Weights of a small GPT-style language model, trained from scratch on English Wikipedia: vocabulary 586, 6.71M parameters.
Each number is 128 + 24 x the weight over its row's rms, rounded and kept within 0 to 255. Layers, rows and columns count from 0. The size above them is the row's rms in percent of the matrix's.

# layer 7 MLP up, 896x224, rms 0.149, rows 240-299, columns 168-223
size [ 90 102  96 100  95 105  98 102 101  99 102 111  99  99 106  98 107  96  93 101 101  92 103 100  87  98  96 105 101  93 109 104 100  98  97 101 103  91 100  99  92  91  99  97  95 108 102  90 102  99  98  99  99 101  99 100 103  98 102  97]
[[119 123 156  94  89 156 110 138 127 129 127 113 109 149 143 137 142 155 134 164 126 151 112 136 124 116 110 137 135 113 135 141 105 108 151 120 119 164 129  89 153 111  96 107 128 129 151 124 129 114 159 150 146 110 120 110]
 [ 73  95  93 114 171 112 109 107 125 119 119 126 132 114 134 158 134 124 121 156 111 128 139 133 126 104  93 130 168  88  76 164  97 165 163 134 134 114 122 138 153  93 118 132 145 138 127 154 131 152 115 157  96 125 162 188]
 [143 107 123 146 121 148 113  84 102 111 106 130 161 138 109 142 135 133 172 179 136 128 160 137 125 153 147 134 124 136 142 114 114 147 121 110 162 147 161 103 139 134 144 191  94 119 141 130 125 114  91 126 125 131  77 102]
 [146 153 108 155 132 146 140 131 113 136 171  63 167 113 120 125 128 149 138  79 120 101 172 114 152 128 153  98  93 138 159  83 123 155 132 126 160 145 117 135 101 177 116 137 152 148 125 137 170 149  84 126 126 108  94  98]
 [ 84 131 137 159 131 134 119  80 144 121 188 112 116 155 126 149 102  98 115  77 162 140 124  78 104 133 155 153  90 135 102 128 107 103 162 135 128 148 109 108 146 163  97 175 152 106 112 131 103 122 146 139 123 138 125 128]
 [ 63 138 142 166  81 132 132 120 125 184 124 106  99 118  91 137 117 135 135 134 118 106 127 123 130 155 165 143 148 119 133 138 119 118 104 139 102 147 143 169 115 107 113 124 112 132 150 159 185 174 135 108 127 124 102 146]
 [132  93 134 167  90 119 164 147 130 142 141 147 132 149 190 169 148 128 143  90 141 146 134 133 128 101  92 161 127 144 145 180  84 134 102 178 162  96 175 116 104 113 124 115  92 119 101 150 114 107 143 142 111 135 133 181]
 [138 121 150 107 129  84 186 104 142 140 137 129 126 164  46  94 142 138 130 160 140 130 104  91 165 132 150 139 112 163 121 165 154 129 100 155 119 124 103 135 146  84 107 106 153 109  99 115 119 121 134 126 148 126 136 149]
 [124 120 114 184 140 110 110 128 124 121 115 120 139 130 111 127 108 133 149 111 115 140  67 129 107  87 122 166 154 121 124 150 151  89 165 115 107 148 170 103 132 160 100  80 156 182 161 123 102 127 153 160 116 144 121 139]
 [ 81 108  99 163 129 160  84 142 142 147 137 116 111 122 134 173 135 105 130 102 101 128 111 155 107 163 107 116  96  73 172 129 167 172 163 169 133 110  79 150 131 153 123 130 134 134 129 142 165 122 104 130 118 123 115 172]
 [118 163  91 111 117 136 146 119 161 138 162 136 132 136 122 113 108 126 128 138  67 142  97 143 102 132 123 139 116 117 124 142 136 119 130 138 102 132 115 124 145 171 120 113  97 159 119  97 119  93  93 161 162 118 122 114]
 [138 120 175 176 121 163 126 147 144 120  98 142 126 171 129 133 124 125 104 140 140 138 143 115 178  98 160 143 164 152 135 157 160 158 113 155 113 138  97 142 160 113 137 154  80 117 113 136 104 104 136 143 111 165 127 112]
 [139 153 116 106 174 121 119  96 139 112 135 177 141 115  81 135 160 117 118 153 120 140  99  95  98 171 146 133 143 167 128 160 106 113 122 122  86 139 141 129 134  93 123 197 132 154  41 123 132 107 144 124 107 135 146 128]
 [141 128  68 150 103 164 116 103 136 122 115  94 100 139  85 136 129 114 126 160 152 116  98 133 151 128 113 153 100 186 153 121 144 102 188  92 157  88 139 104 152 136 159 132  80 139 140 140 131 125 143  97 152 123 127 136]
 [125 105 107 123 141 133 137 110 116 169 115 146 135 130 125 135  99 110 110 136 112 134  94 102 100 129 128  88  74 126 114 119 118 113  87 120 127 119 145 168  73 128 135 136 141 117 126 102  94 120 123 118 156 141  95 122]
 [155 114  86 125 144  88 124 126 122  93 126 127 124 148 110 144 122 117 105 123 157 134 123 144  83 140 136 141 156 154 122 117 158 111 135 120  95  97 141 132 126 136 173 118 106 117 118 116 154 114 164 134 120 121 123 154]
 [132 142  95 144 108 117 116 121 157 147 165 166 104 115 100 136 133 156 124 171 130 144 124 113  95  87 140 147  74 141 154 103 160 128 138 102 124 139  93 120 149 110 112 127 152  92 123 150 128 129  74  91 118  85 150 123]
 [121 129 130 115 135 137  96 149 145 143 124 174 159 140 134 107 133  99 100 125 157 182 141 151 115 130 153  99 184 130 134 128 155  67 217 176 133  99 137 128 139 103 148 160 134 123 141 128 172 105 124 163 128 151 132 109]
 [140 143  79 134 161  83 136 160 162 116 144 113 135 145 145 128 158 133  89 127 149 102 107 139 108 107 116 142 128 138 102 124 167 117  80 112 141 108 134 107 150 129 144 145 104 145 122  86 135 112 122 126 142 132 108  94]
 [126 127 117  93 134 152  68 105 161 104 109 113 105 155 139 164 145 139 117 107 132 141 104 139 123  94 135 128 138 125 121 155 140 106 100 129 105 143 165 138 121 166 131 140 120 117 111 171 139 134 138 134 113 150 153 115]
 [131 100 148 118  94 135 160 115  97 120 115 128  84 102 133 130 191 120 172 151 108 111 142 134 110 127 104  97 130 124 120 112 102 144 127  95 145  97 134 155 141 147 120 176 131 136 124 161 168 145 131  90  88 124  99 113]
 [121 132 134 106 162 114 125 124 152 187 163  69 121 113 108 178 141  82 147 150 107 112 105  94 138 121 139 160 139 130 156 129 142 110 144  77 113 126 117 124  99 102 106 162 100 145 177 118 111 168  93 133  93 144  98 126]
 [183 124 144 123 106 125 168 107 150 127  99 141 116 171 147 160 144 139 107 151 151  76 144 151 133 129 144 146 138 144 141 107 154 102  71 137 155 156 108 121 182 124 116 127 143 135 140 130 176 133  97 142 129  98 172 112]
 [148 149 129 114 130 112 113 154 123 116 142 114 122 133 197 166 143 121 150 109 137 127 182 150  97 100 150 124 103 120 128 146 169 138 120 118 130 130 131 142 129 153 105 150 100 151 145 135  94 136 136 112 121 131  99 135]
 [114  73 163 149 123 116 122 134 125 158 125  87 115 168 152  85 120 132 140 139 142 103  81  99  98 165  81 106 109 171 141 121  94 147 138 172 152 110 107 188 156 123 103 111 142 154 140 148 142  88  98 106 128  82 172 111]
 [161 161 151 138 120 143 181 133 150 136 167 109 182 134 139 134 135  96 125 116 111 132 154 106 106 152 156 129 111 122 106 123 158 154 132 138 106 185 147 113 137 188 117 112 157 134 122 114 145 129 146 171 135 124 113  88]
 [160 150 106 106 146 151 113 129 159 144 153 138 169  85 147 107  96 142 112 102 132  98 148 129 145 165 110 162 173 133 169 128 140 139 135 128 144  72  95 161 131 132 118 149 110 132 124 130 148 157  89 110 152  61 114  85]
 [109 154 121 126  67 148 111 122 148  69 107 170 127 110 126  98 119 143 118  85 168 158 104 124 127 166 116 137 112 125 180 134 135 119 109  93 113 112 147 133 109 104 143 120 125 123 143 131 147 171 149 140  60 132 156 169]
 [110 122  80 199 130  94 117 174 102 169 144 119 139 133 171 172 105 145 120 140 187 113 102 117 137 169 135 178 133 153 105 153 120 142  93 137 109 109 130 120 143 108 142 162 133 115 136 107 113 121 140 146 105 136 139 124]
 [133 112 108  95 131  97  95 117 149 147 160 106 141 104 116 119 113 135 158 115 132 123 119 111 140 168 112 129 168 121 161 109  94 150  90 104 119 131 127 138 118 123 130 123 134 145 165 112  82 160 160 107 130 135 132  99]
 [116 114 111  73 169 119  97  98 148 111  74 112  98 145 141 118 123  92 151 144 143 154 133 106 157  88 117 116  99 147 160 103 142 115 144 138 157 113 176 118 135 147 100 171 127 142 123 126 128 124 117 116 109 118 103 166]
 [119  93 155 138 121 133 110 134 120 105 147  91 116 162 106 137 141 107 115 125 158  97 147  75 117 107 172 146 114 155 122  98 125 138 121  96 131 155 125 129 143 123 100 107 142 152 132 116 127 111 139 143  84 154  83 137]
 [106 118 143 125  95 177 127 191 104  93 135 142 166 112 133 144 140 124 109 138 129 152 136 145 143 132 166 139 145 133  98 123 123 133 117 110 140 131 121 145 132 127 116 156  75 127 132 154 170 167  91 121 112 136 138 118]
 [152 167 123 130 150 148 112 135 145 154 113 113 156 122 122 140 139 150  94  80 121 108  71 125 105 149 157 157 157 116 136 131 114 135 106 110 129 130 129 138  69 122 105  98 169 114  94 122 115 154 171 103 163 148 151 104]
 [133 185 108 113 171 121 116  76 107 113 136 160  97 134 156 113  67 127 132 130 158 120 115 118  94 149 143 130  96  68 154 109 125 134 130 100 164 180 114 137 116 136 126 179 136 145 146 134  85 106 115 154 114 171  81 149]
 [114 119 149 136  91 132 148 103 149 121  96 141 119 171 139 113 127 123 105 128 117 162 144 114 125 138 144 142 181 132 150 119  82 145  84  96 180 120 139 106 105 125 113 114 111 104 171 113 124 145 145 105 167 140 137 149]
 [131 138 118 151 154 148 139 137 110 115 118 151 148 123 158 113 102 110 144 100 123 150 188 119 131 115 109 149 129 181 133  83 124 105 106  97 117 107 118 178 174 147 135 111 138 144 106 123 151 113 173 121 107 108 127 119]
 [125 109  93 117 133 151 146 131 136 101 131 168 152 109 131 195 159  98 161 136 162  88 134 158 139 171 115  76 141 136 160 136 154 155  82 157 130 159 120 151 109 160 109 151  99 120 168  64 101 109 143 126 105 154 121 139]
 [134 116 121 113 163  93 161  95 140  91 167 132 124 150 156 100 133 126 174  91 155 125 125  88 115 136  87 133 148 127 152 115 182 154 126 147 111 111 127 120  93 141  98 103 138  75 101 113 126 132 125 122 154 167 121 143]
 [146 141 145 141 113 171 117 135 100 123 155 123 131  89 130 145 121 119 107 134 133 119 131 113 133 106  86 104 129 149 119 107 123 158 148 120 100 149 143 144 147 133 142 139 143 199 120 135 131  87 144  67  95  70 119 160]
 [149 113 119 172 147 175 140 145  91 141 100 119 145 137 117 164 134 124 112 134 113 140 116  99 137 119 165 116 131 127 134 159  97 111 118 135 104 103 125  97 111 168  94  69 126 142 118 147 133 100 138 145 109 103 130 112]
 [ 89 116 117 148 125 113 152 131 125 142 108 129  90 136  71 140 140 120 118 162 152 142 127 108 147 165 136 152 129 130 121 171  96 107 157 112 144 152 105 129 150 175 119 168 153 122  99 101 120 116 100 150 120 125 124 108]
 [108 142 144 135 139 107 152 120 163 173 144 120 161 146 108 151  94  72 145 103 138 122 132 135  86 193 111 115 110 138 141 187 105 132 126 122 135 136 108 114 118 129 140 140 130 123  82 169 157  86 134  99 115 125 136 137]
 [ 72 135 115 116 105 132 114 166 129 141 150 147 160 125 145 166 123 112 122 127 154 161 132 142 103  74 122 138 113  94 151 120 135 129 107 174 121 107  62 121 117 144 113 131 127 112 124 117 135 166  95 145 123 134 103 113]
 [109  90 160 121 122 102 153 102 114 153 151 139 153 103 141 117 118 126 171 137 132 142 141 145 159 133 147 146 111 141 143 142 111 101 158 131 139 138 128 143  90 102 107 124 119 140 139 133 151 178  95 122 129 125 117 163]
 [111 160 136 117 146 147 119 118 137 165 140 169 153 152 136 123 177 101 154 102 102 122 127 126 167  89 121 117 110 106 149  91  87 152 115  91 106 137 124 165 115 139  76 177 161 117 141 143 134 101 107 109 169 144 167 147]
 [121 110  93 117 128  80 146 170 138 106 111  90 140 136 109 183 138  97 103 150 145 129 132 120 149 139 137 104 186 106 120 105 161 130 136  60 126 103 122 125 138 122 127  90 114 133 121 117 138 130 158 131 177  96 123 117]
 [138 140 135 154  74 155 134 116 132 148 112 141 105 125 122 166  91  91 121 131 126 101 130 118 111 105 115 113 140 131 133 144 100 162 126 112 132 131 145 135 136  86 141 131 123 101 109 130 129 109 125 131 162 149 144 127]
 [189 104 131 151 105 113 152 111 117 116 116 135 129 147  96 135 144 121 118 102 139 108 126 134 138 144 120 115 164 140 136 119 154  78 133  89 101 138 155 158 159 154 124  93 104 159  81 120 143 116 157 176 131  99 150 104]
 [128 125 102 160 109  99 198  96 155 179 145 133 116 104 142 123 139 119 126 124 112 129 118 123  92 121 139 126 126  75 130 137 102 106 119 126 152  85 137 106 130  88 168 160 110 121 104 118 133 112 176 141  88  75 132 145]
 [123 134 125 155 113 111  70 120 179 130 167 138 138 123 137 121  81 112 120 127 110  87 121 140 112 127 122 185 138 131 112 135 115 137 118 107 109 167 135  64 165 137 129 167 127 113 141 156 139 124 150 117 140 102 153 171]
 [136 140 134 137 122 186 127 164  95 119 196 156 132 114 112 143 164 216  85 134 163 114  88 134 146 158 129 140 161 137 136 100 109  95 184 116 119 104 117 140 106 139  99 145  94 112 110 109 129 146 114 100 130 149 149  85]
 [103 150 140 119 120 143 100 108 133 132 125 115 140 126  98 146 128 139 142 126 156 101 107 123  67 111 146 100 112 114 122 100 156 110  99 102 108 147 153 188 155 117 131 153 121 171 114 151 108 124 134 172 175 123 112 119]
 [134 162 128 112  77 131 126 137 177  89 107  94 125 158 127 115 110  86 105 112 120 142  99 115 119 120 114 109 136 104 161 141 118 114 102 102 116 126 143 145 140 170  86 124  91 162 152 104 142 113 120 143 198 122 118 132]
 [130 164 124 142 119 105 167 125 113 132 142 109 122 159 122  80 178 144 123 130 114 144 125  73 141 105 157 136 102  98 152 176 130 168 134 106 127 137 151 103 108 116 117 122 122  91 157 154 135 120 153 149 140 112 155  87]
 [108 124 118 112 136 125  87 132  97  98 124 152 121 140 149 138 180  77 149 107  65 157 106  92  94 131 115 160 158 127 102  99  98 134 117 136 131 112 128  99 147  84 135 103 122 135 137 107 105 145 164 101  99  70  77 129]
 [116 141 122 103  93 135 163 139 135 110 131 116 105 114 156 142 126 140  83 167 129  88 112 127 132 127 136 152 125  96 127 124 126  55 124 137 145 115 156 148 155 110 146 138 134  91 151 116 123  98 122 136 144 153 133 123]
 [151 118 104 131 166 126 194  99  93 117 138 134 124 135 130  94  86  86 143 117 139 121 108 127 104 111 147 104  75 154 129 131 106 110  96 131 115 172 130 129 149 147 114 154 131 112 101 135 157 108 121 168  76 126 155 123]
 [152 106 119 100 130 136 117  85 143 119 160 172 107 156 110 100 144  95  82 131 104 119 131 115 128 134 139 121 151 109 122 133 147 140 119 183  89  97 181 178 132 141 145 116  95 118 139 103 128 198 123 137 179 155 105 129]
 [135 161 113 144 147 141 120  92 109 134 164 105 115 142 168 127 149  68 127 127 149 139 147 125 113 139 145 150  98 129  96 110 100 137 146 131  99 171  91 161 135 155 146 158 156 131  97 132 104 142 149 140 131 156 155 131]]
# layer 7 MLP down (transposed), 896x224, rms 0.158, rows 240-299, columns 168-223
size [ 89 103 101 100  97 102  98 105 100  98 100 102  93 100 113  95 107  89  93  96 107  93 102 111  90 107  94 109  99  97 111 102  95 100  91 100 102  92 100  96  89 100  99  91  95 112 101  99 103 103 104  93  97  93  99 107  98  88 101  98]
[[134 136 101 108  60 151 154 141 141 133 166  70 150 134 136 117 117 121 121  62 101 109 118 157 139 124 134 113 123 189 112 100  95 144 120 127 132 135 108 129 110 142 129 120 158  83 141 127 124 140 146 133 135  88 136 133]
 [109 122 131  66 122 106 133 174 111 122 142 156 148 112 148 138  82 121  69 100  79 139 135 147 111 132  92 132 149 146 139 115 150 131 145 151 106 138 117 101 135 145 101 127 152 150  87 124 115 140 152 107 135  90  93 118]
 [130 130 129 117 102 112 138 151 117 157 120 152 140 110 102 123 127 160 151 112 126  93 121 140 156 137 102  97 154 181 181 125 118 156 111 120 150  92  73 139 144 133 101 153 119 146 139 110 109 117 111 129 142  96 121 111]
 [134 127 139  96 128 127 126 112 139  63 112  92  99 109 148 127 174  96 117 135 125 164  84 142 164 106  95 166 166 123 106 139 133 138 108 102 117 159 161 143 132  92 153 106  83 145 110 124 149 125 169  85 107 115 133 117]
 [142 114  76 124 133 119  95 114 178 152 124 117 135  93 130 130 148 153 129 175 134 133 103 131  93 109 143 152 189 127 154 154  98 139  79 147  90  99 146 115  70 102 119 120 104  88 129 134 127 131 127 162 121 100 133 114]
 [151 100 113 147 131 102  72 109  69 180 109 143 125 153 114 123 121 131 139 111 150 116  99  96 124 146  78 157  88 129 148 148 145 173 133 110 129 113 102 111 145 148 118 138  95 124 142  89 161  98 115 152 140 149 144  98]
 [102 155 141 114 131 158 120 172 157 159 110 124 129 115 164 129 135 161  64 126 104 146 116 144 110 101 110 132 111  90 138  95 144 119 125 165 130 136 111  88  61 142 128 104 143 123 104 153 155 107 135 120 111 116 120 109]
 [129 134 100 143 168 166 131 112 170 115 134 169  76 116 118 131 133  71 120 141 112 121  86 140 122 140 114  65 114 131 143 125 139 132 123  82 110 148 145 160 148 107  86 134 149 105 121 172 169 134 153 161 121 150 159 127]
 [195 154 172 155 127 159  87 123 135 138 115 104 100 144 107 138 106 153 132 116 180 145 169 134 137 135 125  89 158 124 103 146 113  95 136 147 139 145 118 141 150 163 130 139 104 149 129 133 163 105 123 163 114 139  91 117]
 [140 137 113 126  96 148 125 143 140 149 156 124 122 124 113 174 110  99 168 155 132 128 129 116 143 153 135 185 167 111  99 124 100 126 157 138 166 120 154 158 153 118 107 148 121 104 181 147 106 123 119 100 139 119 146  94]
 [136 134 115 121 124 117 131 168  83 139 107  98 139 144 133  97 110 132  97 114 151 131 100 128 143 117 137 162  83 160 130 122 119 119  92 143 129 150 124 139 125 118 121 143 121 108 105 106 148 115 109 158  99 146 174 115]
 [ 92 150 133 134 130 121 130 120 133 110 172 115 102 156 142 156 138 133 162 106 131 166 139 100 121 123 118 130 127 103 137 122 130 159 121 124 108 154 174 157 156 111  78 101 120 156 119 173 108 120 144 140 124  96 185  79]
 [140 160 131 144 138 113 137 128 143 123 145 134  97 110  99 138  89 140 130  88 112  91 110 135 106 163 125 148 108 138 189 117 134 105 123 140 148 124 173 111 128  83 148 117 125 156 116 131 143  71  88 124 103  66  94 140]
 [129  72 144 121 135 118 159 122  70 142 152 111 165 135 151 126 138 119 140 149 115 109 164 134 105 125 137 136 133 160 115 128  79 154 120 129 103 140  81 122 134 121  49 101 165 138 129 157 124 108 129 153 103 127 114 139]
 [120 124 109 126 162 106 118 120 114 168 126 139 126 173 120  72 113 114 179 148 135 144 124 122 125 165 134 126 134 155 113 121 157  88 110 140 114 111 119 134 167 150  63 117  90 115 155 114 145 152 161 127  90 131 116 166]
 [ 89  89  95 132  83 148 140 127 111 121 118 151 109 140 141 104 145 156  96 144 147  86 124 113 144 135 104  77 132 164 118 131 118 109 132 110 130 100  83 150  92 154 123 136 145 136 122 147 166 115 111 126 112 157 125 100]
 [179 156 117 115 123 147 161 128 154  85 126  88 130 117 117 104 153 128 100 100 187 162 130 107 117 118 112 166 100 130 116 118 145 133 168 135 116  95 118 100 106 118 118 116  83 120 137 128 119 152 151 129 123 122 134 112]
 [147 120 130 108 123 112 114 154 134 160 102 100  98 122 156 102 115 139 129 142 138 126 130  97 126 109 154 126 134 126 167 138 108 115 158 123 136 160 155 110 156 139 140 104 121 129 130 112 116 144 134 115 148 131 139 105]
 [106 145 137 128 106 157 142  99 117  93 123 113  99 125 105  99 140 142 112 119  89 147 166 103 152 123 109 151  78 119 132 152 174 153 148 123 105 104 162  99 112 146  88 132 146  69 162 139  97 112 138 144 123 142 103 132]
 [126 148 105 101 153 141 115 142 145 135 117 101 125 158 143 165 157 129 145 147 129 102 101 135 135 122 124 115  87 135 114 134  94 104  71 139  57  95 108  79 141  98 152 131 124 119 149 170 111  99  98 116 148 125 123 115]
 [160 144 136 139 106 122 172 130 105 148 130 180 127 118 162 111 148 129 155 147 144  93 140 195 118 100 109 180 130  78 128 130 124 112 156 125 116 140 166 132 111 120 127 157 110 108 105 116  92 126 168 145 150 142  77  94]
 [163 142 107 146 160 130  78 104 133 178 130 148 167  99 113 154 114 147 121 145 114  71 170 158 114 125 129 130 161 140 115 105 121 137 129  97 147  94  99 126 152 131 152 132 150 147  80  91 125  99  90 112 130 110 130 146]
 [148 125  83 142 123 131 103 146 141  61  99 134 140 126 120 131 122  91 150 118 118 131 122 146 113 140 105 127 151 142 135 108 159 107 123 115 114 129 173 127 113 100 130 157  95  93 134 104 181 137 101 132 159 130 117 129]
 [116 108 105 171 104 130 126 136 119  95 124 113 143 143  91 145 117 129 177  74 131 100 137 101 132 127 100  99 108 127  79 155 119 161 116 101 192 118 101  98 101 123 149 135 126 122 121 132 156  98  90 147 124 138 143 138]
 [105 154 117 120 107  95 108  85 108 154 114 137 143 122 126 144 149 147 146 143 125 116 126 159 151 154 146 140  90 140  80 113  99 143 138  80 109 115 144  91 105 151 126 131 162 128 136 108 168 123 143 108 154 123  63 120]
 [182 133  94 122 160  93  89 142 127  95 161 148 144 137  89 138 130 126 137 114 195  98 140 102  84 104 141 119 109 104 110 138 130 154 142 122 159  81 126 148 145 110  94 134 152 142 136 113 115 105 150 140 105 107 112 120]
 [131  77 179 171 115 119 104 151 119 115  86 114 112 131 125 153  84 161 125 101 177 149 124 121 138 128 129 101 140 136 138 118 107 124 164 118 119 104 157  97 112 126 151 158 113  92 174 125 133 140 145 124 121 141 129 138]
 [124 123 135 146 104 110 119 133  87 106 131 145 135 130 120 134 159 135  95 124 113 127  88 159 132 106  92 103 142 130 149 152 123 120 165 121  89 126  98 163  87 124 108 100 141 129 138 131 103 117 114 124 123 134 116 140]
 [ 98 127 135 140 103 101 151 136 158 104 153 152 148 154 112 137 161  98 132 101 127 112 121  86 135 145 125  88 120 128 127 146 122 108  98 140 157 169 125 123 123 136 140 162 101  84 121 117 104  96 110 160 138 165 133 135]
 [110 151  96 106 151  92 104 134 149 153 161  91 127 135  98 166 136 129 128 170 156 102 115 102 160  95 165 129  88 113 138 107 160 118 168 110 125 108 106 131 138 157 182 136 129 116  94 129 146 113 104 106 111 151 135 132]
 [122 112 119 119 136 136 121 168 136 167 125 135 154 167 117 137 152 167 119 102 111 124  89 116 118 144 147 102 126 142 139 134 169 171 162 155 146 142 155 150 107 202  83 189 136 144 135 117 112 161 121 113 117 105 128 160]
 [100 110 146 149  84 166 105  95 134  95  84 157  94 123 138 111 123 134 120 137 170 112 125 166  97 145 183 101 130  96 102 120 167 113 131 121 107 151 138 158 128 162 156 108 129  98 158 132 118 145  98 147 116 105 131 120]
 [116 127 115  92 134 120 128 122  84 107 131  81 126 154 122 104 125 133 130 123 135 132 152 125 116 107 131 136 163 152 103  95 125 160 167 107 154 125 148 141 125 109 114 143 158 132 102 118 143 133  92  90 142 137 124 133]
 [117 122 125 128  88 147  76 115 111 127 138 159 130 119 126 133  98 120 182 109 103 132 127 114 123 128 124 138 139 124 144 150 118  98 156 126 110 146 101 153 108 104 208 176 119  68 128 113 166 153 138 120 111 160 114 132]
 [147 130 118 105 160 141 127 152 175 135 114  95 100 136 142  68  99 105 105 101 132 169 187  95 133 178 152 163 127 100 133 150 131 101 126 123 124 136  64 104 151 110 157 118 120 105  84 161  96 183 118 130 144  97 107 123]
 [135 183  91 114 110 118 122  98 103 106 126 154 127 107 120 135 125 126 178 103 140 117 115 152 105 136 137 149 116 158 156 108 118 145 144 155 127 158 146 113 129 121 112 124 117 135 142 110 140 123 137 151 153 103  97 148]
 [ 91  99  42 124 102 142  96 139 138 118  98 128 135 160  95 146 131 114 142  76 154 110 101  80 122 125 112 143 174 153 150 113 121 143 164 114 140 137 118 143  85 140 108 116 118 107 137 174 107 151 128 145 100 169 154 128]
 [113 117 126  76 102 167 129 132 127 124  93 135 120 146 112 177 113 148 116 103 118 123 142 126 110 129 192  95 152 132 100 141 150  86 117 117 142 161 145 112 127  86 127 139 154 100 137 117 115  92 140 121 130 175 142 127]
 [128 116 130 147 128 107 139 191 119 123 148 174 160  96  98 152 110 125 111  95  84  95 137 139 108 184 152 144 125 145 144 142 109 133 134 138 136 138 119 108 159 134 104 130  94 112 153 122 104 139 148 132 134 145 131 151]
 [153  81 155 124 153  91 150 166 118 106 137 140 131 145 134 121 129 140 124 131 152 141 143 146  89 110 148 144 108 133 136 117 125 140 126 142 103  98 113 132 182  96 123  98 129 137 118  95 139 117 116 138  91 132 120 132]
 [127 157 142 142 147 135 144 117 124 159 133 104 111 151 137 156 125 127 156 113 151 129 131 136 133 159 122 157 111  95 116 127  85 135 141 134  96 129  90 151 130 123 165 127  99 120 105 102 119 110  72 104 125  98 122 154]
 [122 140 111 131  81 146 116  89 133 111 120 115 157 139 105 117 143 183 128 129 150 124 159 156  94 131 112 136 121  96  91 141 158 112 138 138 122 153 147  84 116 158 148 116  93 105 171 116 133 150 117  99 141 128 134  97]
 [135 124 130 132 122 121 130 158 134 125  88 142 152 116  97 143 104  86 178 115 141 168 159 134  92 138 122 135 112 136 143 174  96 115 103 111 125  97 109 141 120 133 147 127 127 193 140 130 124 130 121 154 120 115 108 114]
 [ 98 111 134 117 126 140 142 167 109 145 155 150 121 155 155 130 136 117 135 125 116  93 142 115 147 131 137 151 151 138 132 138 128  90 147  92 146 112 181 133 128  98 127 133 114 155 148 145 112 127 132 112 142 139  92 105]
 [ 95 129 138 137  87 131 119 101 146 144 134 120  98 147 121 128 138 134 124 128 112  92 138 111  95 136  89 134 150 127  97 113 172  82 110 118 140 169 110 164 147 147 148 144 130 146 161 117 130 149 133 148 140 108 160 110]
 [134 128 167 116 126 102 120 160 109 138 100 157 137 139 177 110 110 144 178  87 103 124 160 123 127 114 136 128  98 117 113 102 125 154 123 122 124 161 140 118 118 126  93 129 126 127  94 132 156 122 171 116 114 153 115 198]
 [ 74 110 137 121 136 107  95  95 130  98 161 107 112 125 115 127 134 149 125 155 157 140 109 174  99 104 111 143 177 102 149 134 124 120 106 158 106 157 111 158 156 129 136 136 115 118 163 167 115  83 126 138  92  90 132 114]
 [ 95 122 156 121 117 136 120 164 132 172 108 138 167 118 181 118 129 175 108  87 142 114 129  98 134 131 132 112 108 140 117 110 143 113 131 153 129 130 113 108 147 116 124 130 107 148 154 176 138 126  93 150 156 163 160 120]
 [135 136 148 102  98 130 119 112 150  88 113 151 123 113 112 120 132 118 151 160  92 145 137  73 141 143 148 123 142 142 120 149 153 123 135 118 125 115  92  95 126 125 147 135 162 119 115 164 189 108 114  80  81 138 178 140]
 [ 98 169 125 134 125 134 112 146 143 161 142 124 166 115 120 127 129 136 157 118 110  99 102 127 116 163 120 133  92 143  74 125 108 124 117 114  84 146 131  96 116  94 104 148 143 113  84 148 146  76 144 146 168 100 121 122]
 [136 126 100 147 173 124 140 125 139 133 114 124 109 120 164 126  73 109 115 116 140 179 122 141 166 120 167  57 141 183 156 121 120 101 138 137 132 138 120 122 101  92 112 172 121 126 134  99 115 108 141  85 129 109 112 138]
 [ 89 158 126 155 167  94 101  92 156 139 112 108 102 134 101 125 150 119 109 121 135 125 172 156 106  94  94 111 112 142 122 129 124 158 100 113 104 104 128 137  97 104 123  97 108 111 160 112 113  96 162 150 138 149 111 128]
 [105  93  82 101 152 155  92 147 156 158  88 168 107 167 117 126 107 137 130 100 146 144 127 114 187 138 150  94  96 140 143 126  91 112 102 107 140 130 124 110  98 107 132  92 104 129 114 145 160 121 106  75 129 136 121 105]
 [174 145  76 139 166 162 131 131 116 150  83 186  94 127 135 119 130 112 138 116 119 147 149 121 144 136 158 140 115 163 114 107  98 109 120  93 121 135 132 115 149 143 133 132 143 111 131 125 123 174 136 136 108 154 123 111]
 [135  96 140 127 113  82  91 135 124 137 145 146 115 130 156 120 109 138 119 161 102  85 139 101 105 134 121 100 167 175 151 149 129 111 144 135  94 159 110  95  85 127 119 142 151 142 100 172 161 146 125  68 139 138 137 139]
 [125 112 170 128 134 165 115 135 167 131 133 142  62 155 118 140 140 137 108 128 118 160  83 134 133 119 136 137 122 173  97 135 114 120 126 127 102 124  97 132 143 143 114 129 141 120 143 109 122 116 114 117 102 153 147  80]
 [163 111 113 136 171 115 134 161  85 127  87 131  84 140 134 185 150 135 140 131 164 128 156 125 101 122 133 118  94 169 122 166 124 153 123 117  77 170 126 106 129 137  78 133 168 124 115 113  72 127 124 159 173 114 122 133]
 [105 126 103 139 126 146  97 119 113 151 148 102 187 149  88 117 126 135 118 124 149 167 120 123 106 113  95 138 137 118 124 136 120 136 184 157 101 145 134 109 113 135 118 114 115 117 104 118 109 202 132  82 144 106 147 125]
 [ 90 113 171 144  92  92 141 128 146 138 111 116 126 131 115 119 138 109 156  96 106 137  84 184 148 101 106 153 129 132 102 128 109 130 146 114 146 123 118 118 150 105  89 162 152 140 133 140 149 144 123 130 117  92 100  83]
 [133 153  86  89 111 122 140 118 153 120 132 132 133 143 147 115 122 111 118 108 138 103 127 116 103 151 125 109 127 108 162 144 101 129 153 139 107 135 103 136 106 126 108 122 100 143 143  75 141 161 159 109 162 106 152 145]]